Each number is 128 + 24 x the weight over the matrix's rms, rounded and kept within 0 to 255. Layers, rows and columns count from 0.

# layer 5 MLP gate, 704x256, rms 0.295, rows 430-460, columns 160-191
[[119 151 141 140 112 167 119 129 129 134 129 127  58 131 139 149 130 124 108  94  83 110 137 164 155 133 140  94 161 120  96 120]
 [119 145 116 155 154 144 112 167 132 125 173 151 128 116  95 107 132 187 137 123  96 109 118 118 122 113 133 142 107 108 141 124]
 [121  95 118 131 116 154 145 106 143 145 138 146 115 147 115 125  78 141 120 160 130 168 135  98 120 168 140 113  95 172 146 146]
 [131  94 114 110 144 132 151 122  87 108 132 158 139 151 120 157 115 160 152 184 137 143  96 138  94 147 117 113 135 101 170 156]
 [156 141 122  84 150 128 114 114 112 144 166 133 185 142 131 101 104  70 137  98 118 106 153 126 123 128 150  86 124 143 156 125]
 [117 142 149 136 163 141 157  93 146 109 156 123 128 140 140 101 108 146 129 133 155 154 137 155 104 130 118 119 130 113 146 139]
 [124 109 156 112 122  86  92 132 137 129 152 107 174 144 160 141  98 113 156  92 132 177 158  91  88 120 128 151 127 134 117 107]
 [122 180 176 145 158 100 106 145 160 113 127 122 145 111 124 151 121 164  98 135  89 105 124 158 158  92 137  65 118 118 100 176]
 [154 117 141 116 110 158  81 149 181 163 119 144  98 129 143 126 131 156 156  96 113 136 127 141 138 134 132 134 114 134 146 129]
 [163 136 102 108 165 101 156 156 122 102 142 135 129  86  98  97 147 141 165  91 128 152 104 133 155  77 140 140 110  87 131 110]
 [119 110 110 135 131 112 125 193 114 116 121 128  94 177 159  95 166 115  89 126 109  99 114 105 120 141 118 125 124 109  92 174]
 [144 130 135 160 182 114  83 129 126 125 134 129 117  88  98 164 129 102  92 121 117  78 138 145 124  90 152  64 138 104 128 155]
 [163 143 108 131 182 122 142  88 123 125 160 157 103 132 130 158 132 125 163 118 100 131 105 107 103 122  72 121 140 116 119 169]
 [123  99  91 130 136  98 132 138  96 109 130 128 138 137 136 106 121 105 126 165  84 141 140 166  82 104  65 142 142 134 117 129]
 [123 144 117  71 128 144 113  93 153 136 125 140 125 155  92 124  88 123 129  98 146 104 134 155 111 147 112 137 106 133 148  57]
 [133 160 122 114 142 159 134 150 138 157  94 139 167 122 137 135 129 117 106 166 115 124 147 114 187 157  90 141 134 122 113 145]
 [178 141 154 121 106 114 124 144 168 120 147 114 139 147 114 109  90 167 127 145  87  97 135 100 124 136 117 129 104 128 110 137]
 [159 129 143 126  89 143  82 113 126  97 138 101 102 111 136 152 130 135 117 147 127 175 138 112 122 143 103 140 124  81 148 138]
 [161 105 131 112 125 119 108  95 117 142 163  98 128 114  80 123 104 128 149 112 186 158 108 143 147 106 164 152  84 114 155 140]
 [120 121 173 141 163  97 107 142 136 136 105 102 133 161 140 139 160 144 160 105 132 117 148 160 127  86  68 125 109 141 111 133]
 [162 162 100 115 136 102 129 134  97  85 112 122 112  97 140  97 132 113 119 149 139 126 143 118 141  61 158 134 128 166  92 109]
 [157 160 120 152  99 161 145 144 131 103 110 118 141 136 149 139 134 137 167 137 123 139 166 122  64 199  94 116 105 115 139 151]
 [150 143 143 119  98 147  96  87  77 122 119 149 121 122 124 130 138 120 106 137 136 121 138 146 120  89 162 106 133 142 134  95]
 [123 120  89 112 160 144 135 123 126 126 150  89 146 122 141 119 139 109 146 157 150 113 170 156  85 125 117 115  99 132 108 138]
 [149 178 133 137 112 135 120 151 131 154 161 109 120 162 163 147 164  87 150 145 108 119 120 142 145 135 120 145 134 137  97 114]
 [100 160 103 127 150 127  65 130 134 154  71 165  79 139 147 111 151  81 127 103 163 138 138 159 160 125  99 128 181 138 153 105]
 [149 126 139 132  79 112 154 122 140 162 127 115  85 183 109 119 113 107 144  94 110 146 162 130 149 127 123 158 110 132 160 190]
 [141 135 177 123 137 158 132 104  89  97 109 145 117  95 131  98 127 146 130 101  81 117 123 110 181 158  91  91 150 124 105 141]
 [169 135 143 113 100 126 123 141 184 132 150  57 140 190 145 140 132 103 135 122 142 162  84 124 144 136 125 168 119 155 130 116]
 [122 172  70 156 155 108 131 110 139 109 151  91 145 113  94 142 119 159 117 112  85 125 118 173 107 107 105 120 118 145 162 104]
 [151 113 110 128  96 185 139  95 133 139 114  92 171 155  94 137 158 130 129 170 105 125 121 123 127 111 118 150 150 148 160 142]]
# layer 5 MLP up, 704x256, rms 0.302, rows 430-460, columns 160-191
[[119 130  97 109 149 127 122 122 120 100 156 167 129 136 129 149 118 133 145 144  94 117 108 100  83 129 117 131 113 160 158 141]
 [108 165 112 116 127 180 168 156 158 109 157 106 139 140 139 107 125 156 151 120 116 175 123 129 105 191 130 156 141 169 146 105]
 [121 121 123 127 142 112 131 179 132 143  75 128 139 109 115 170 129 116 139 108 160  79 144 121 142 119 130 170 135 106 148  99]
 [112  93 105 141 136 183 141  81  99 158 136 147 126 122 104 135 112 196 125  94 141 142 194 150  94 143 128  69 150 149 139 146]
 [187  98 151 100 138 128 142 145 142 128 159 162 183 160 154 159 137 109 105 171 162 132 112 171 145 103 141  99 111 106 145 111]
 [120 127 115 125 121 118  98 123 168 140 133 105 138 121  76 130 144 118 137 128 123 159 135 130 113 139 122 109 110 124 118 145]
 [ 76 129 152 163 154 130 116 156 145  96 146 139 115 126 131 152 133 106 106 119 121 152 113 128 175 112 124 151 123 114  70 112]
 [160 108  98  99 139 144 150 153 121 157 114 115  99 141 105 172  99 134 146  90 136 145 150 118 126 158 120 132 136 135 136 108]
 [147 145 144 152  97 109 112 124 125 124 109 145  74 126 143 132  90 138 122 141  85 133 108 135 167 129 145 124 130 140 136 138]
 [ 80 119 123 151 155 125 115 107 105  48 151 124 113  90 139 115 127 101 125 139 146 160 106 161 110 117 115 108 119 117 111 104]
 [ 99 132 118 141 150  98 123 129  98  93 109 119 118 149 148 118 168 108 108 140 138 113 117 141 123 124 149 154  95 116 149 113]
 [139 146 100 116 125 132 137 156 143  92 148 127  93 113 113 131 141  93  96  90 140 136 151  74  87 128 133 140 177 109 101 180]
 [127 177  92 126 143 141  92 164 119 119 127 131 111 122 143 105 116 112  72 116 158 129 128 125 115 133 171 170 145 173 146 103]
 [158 152 127 183 160 126  83 134 125 143 142 101 120 136 127 119 143 154 140 121 119 122 125  96 127  95 162 171 138 119 133 142]
 [174 128 153 154 126 187  88 134 135  97 122 117  96 100  97 145 116 115 119 104 117 133 114 149 126 131 132  98 105 126 109  95]
 [136 135 159 134 128 153 127 135 164 130 116 123 155 149  97 103  98 152 167 131  79 155 145 139 113 121 103 102 116 126 116  81]
 [122 107 147 114 112 190 134 113 126 114 119 170 146 152 148 113  79 159 163 167 154 187 126 149 159 124 143  92 148 130 135 135]
 [ 96  94 147 105 160 150 125 115 164 150 110 107 137 149 129 134 134 143 112 138 142 153 101 147 131 149  69 103 154 142 145 102]
 [ 81 136 102 159 166 110  97 137  93 147 116 111 122 139 117 134 137 164  95 113 127 132 124 146 132 107 123 105 126 170 155 125]
 [105 121 116 104 157 126 143 134 156 144 147 169 138 129 145  88  85 126 180 148  96  60 129 124 103 110 141  92 106 180  75 134]
 [147 119 134 142 128 176 162  89 166  94 138 135 131 148 140 126  98 124 128 119 155 106 119 115 123 106 144 141  89 134  98 132]
 [112 110 108  73 122 130 186 142  86 137 128 133 116 110 120 159 108 123 129 173 139 129  99  94 107 127 149 123 140 157 108 114]
 [133 120 100 123 115 143 117 123 110 133 119 119  98 124  65 112 146  84 167  93 100 131 142  95 136 130 107 137 119 138 137 125]
 [140  59 143 163 139 105 132 167 121 160 123 129 149 125 130 118 116 115 128 123 139 148 130 122 145 112 108  95 132 135 145 116]
 [151 119 112 133 120 106 138 115 117 146 106 123 113 123 129 111 117 154 151 108 116 150 144 148 124 115 105 108 119  97 117  79]
 [ 79 131 110 147 105  91 140 107 104 106 130 136 102 134  75 160 123 140 134  90 108 106 119 153  83 156 158  97 135 105 153 130]
 [157 138 112 118 149  94 129 133 130 131 154  89 121 109 154 136 115 173 112 189 128 138 106 156 133 127 121 109 150 119 142 117]
 [128 164 168  77 161 153 107 124 125 104 148 139 133  89 151 122  82 113 107 125  83  98 151 169 148 129 114 148 148 118 195 106]
 [120 128 149 116 129 153 162 110 117 128 121 131 112 157 147 139 120 130 168 152 120 121 147 170 127 184 136 130 150  75 153 145]
 [175 104 130 133  85 157 116 146 112 164 144 134 135 100 102 108 126 136 127 158 101  98 160 138 149 139 110 133 160  81 128 151]
 [152 106 140 156 123 139 138 150 166 131 106 105 119 110 135  66 163  91 147 129 158  84 141 109 148 132 123 122 134 112 107 103]]
# layer 5 MLP down (transposed), 704x256, rms 0.276, rows 430-460, columns 160-191
[[103 126 138 128 171 132  97 143 148 154 151 120 155 131 111 126 147 148 133 117 128 125 100 168 109  90  93 133 137 143 200 148]
 [154 102  97 111  72 144 105 112 152 127 113 142 101 150  95 144 106 102 142 151 115 105 121 159 132 127 135 187 158 134 113  91]
 [120 101 148 114 122 179 146 145 160 111 161 174  90 161 109 150 121 122 128 127 115 168 156  80  95 140 112 121 133 160 150  95]
 [106 124 121 133 116 141 117 124 142 151 105 140  97 118 100 145 111 154 140 115 145 117 106 146 136 133 137 120 154 131 143 123]
 [103  94 127  97 154 146 129  85 136 161 117 134 129 124  97 165 167  92 145 129 112 141 119  76  81 127 131 126 116 133  68 143]
 [144 100 135 119 156 106 135  85 151 163 128 147 126 132 115 135 111  95 148 126 113 144 120 131 187 146 130 163 130 123 113 136]
 [123 108 117 130 139  81 146 142 145 137 113 148 130 166 119 149 132 130 111 151 142  83 125 143 164 145 139 138 135 151 134 165]
 [180 121 115 128  97 123 121 125 119 181 139 106 164 169 153 134 146 154 120 122 137 143 133 129 134 114 173  87 146 157 151 187]
 [103 127 150 115 142 119  95 124 118 109 180  88 167 117 158 111  77  95 150 116 124 118 105 111 118 140  83 144 125 148 100 150]
 [143 105 138 127 131  93 164 141 119 144 145 127 138 107 172 135 123 114  82 127 139  92  99 106 143 142 173 119 116 105 163 148]
 [147 161 111 103 160 138 124 100 149 127 106 123 103 140  69 114  92 176 152 149 160 142 147 113 105 134  98 109 150 149 158 145]
 [132 110 154 135 108 135 111  99 190 166 133 115 133 123 178 125 123 155 161 119 108 122 101 157 121 150 107 120 169 142 127 106]
 [112 119 136 173 162  88 109 153 130 147 107  95 125 163  68 127 158 139 147 108 132 121 128  90 157 110 113 104 155 127 131 119]
 [120 128 138 144  84 157 137 146  97 129 114 181 121 106 147 140 153 132 118 128 159 106 146 129  74 131 163 124 112 157 104 132]
 [ 96 108 139 100 138 125 159 114  99 166 121 132 109 122 101 149  96 141 124  85 141  85  92 124 133 155 121 101 165 157 135 109]
 [156  98 106 125 106 119 126 128 125  92 129 172 117 140 139 126 119 139 144  98 165 133 128  74 121 139 149 156 127 163  86 138]
 [117 132 103 139 128 151  99  89 112 165 107  98 113 110  84 132 162  85  67 120 118 140 130 139 114 110 136 144 117 154 116 125]
 [ 83 115 123 125 170 127 115 131 125 121 114 176 110 166 148 145 129 182 121 141 112 154 118 128 127 117 187  90  76 128  92 113]
 [138 125 111  72 119 145 124 104 147 136  92 164 133 112 143 127 117  93 154 137 122 168 106 101 140 161 166  97 155 112  98 150]
 [129 119  84 119 111 114 134 133  91 127 122 181 136 156 134 159 139 143 149 100 107 143 130 113 182 138 160 155 134 134 149 165]
 [ 78 137 104  80 142 110 127 153 111 119 106 106 133 104 180 113 149 161 150 126 119 160 128 137 156 145 100 137 151 133 103 123]
 [172 121 143  91 119 127 110 129 119 148 158 158 134  92 134 123 156 137 149 121 132 104 140  85 124 171 157 121 119 123 122 108]
 [116 125 175 136 141 146 132 150 109 103 119  97 141 108 122 130 156 132 108 152 124 206 113 170 154 129 129 161 116 141 140 136]
 [ 98 131  57 166  87 150 145  77 115 120 155 159 123  96 107 111 139 164  97 138 144 143 117 115 146 127 169 101 117 121 121 138]
 [155 109 157 162 127 142 136 123 117 116 111 119 130 181 113 105 142 158 118 144  90 150 139 141 121 136 146 135 175 133 149  93]
 [134 119 140 103 161 129 109 134 109 160 161  96 122 105 149 159 112 108  97 141 125 141  84 146 155 126 116 132 130 143  89 134]
 [120 119 113 148 159 150 100 102  93 138 108 143  95 101 109  95 157 151 146 136 159 152  81 109 119 180 156  76 119 100 146 162]
 [133 110 115 155 175 133 138 131 120 134 105 112  84  94 128 152 150 154 140 117 127 103  95 168 138 125 131 159 125 133 114  90]
 [134 103 143 138 127  93  98 101 118 139 164 119 117  87 136 130 113 132  88 135 137 141 100 139  81 151 119 107 145 111 153 142]
 [114 145 152 135 102 106 120 127 113 103 112  85 107 184 122 121 118 122 100 140 140 122 133 128  98 182 107 128 101 137 106 148]
 [131 139 126  86 165 138  91 120 100 148 144 120 145 113 138 128 122 130 104 113 115 149 107 142 111 102 127 136  76 125 123 114]]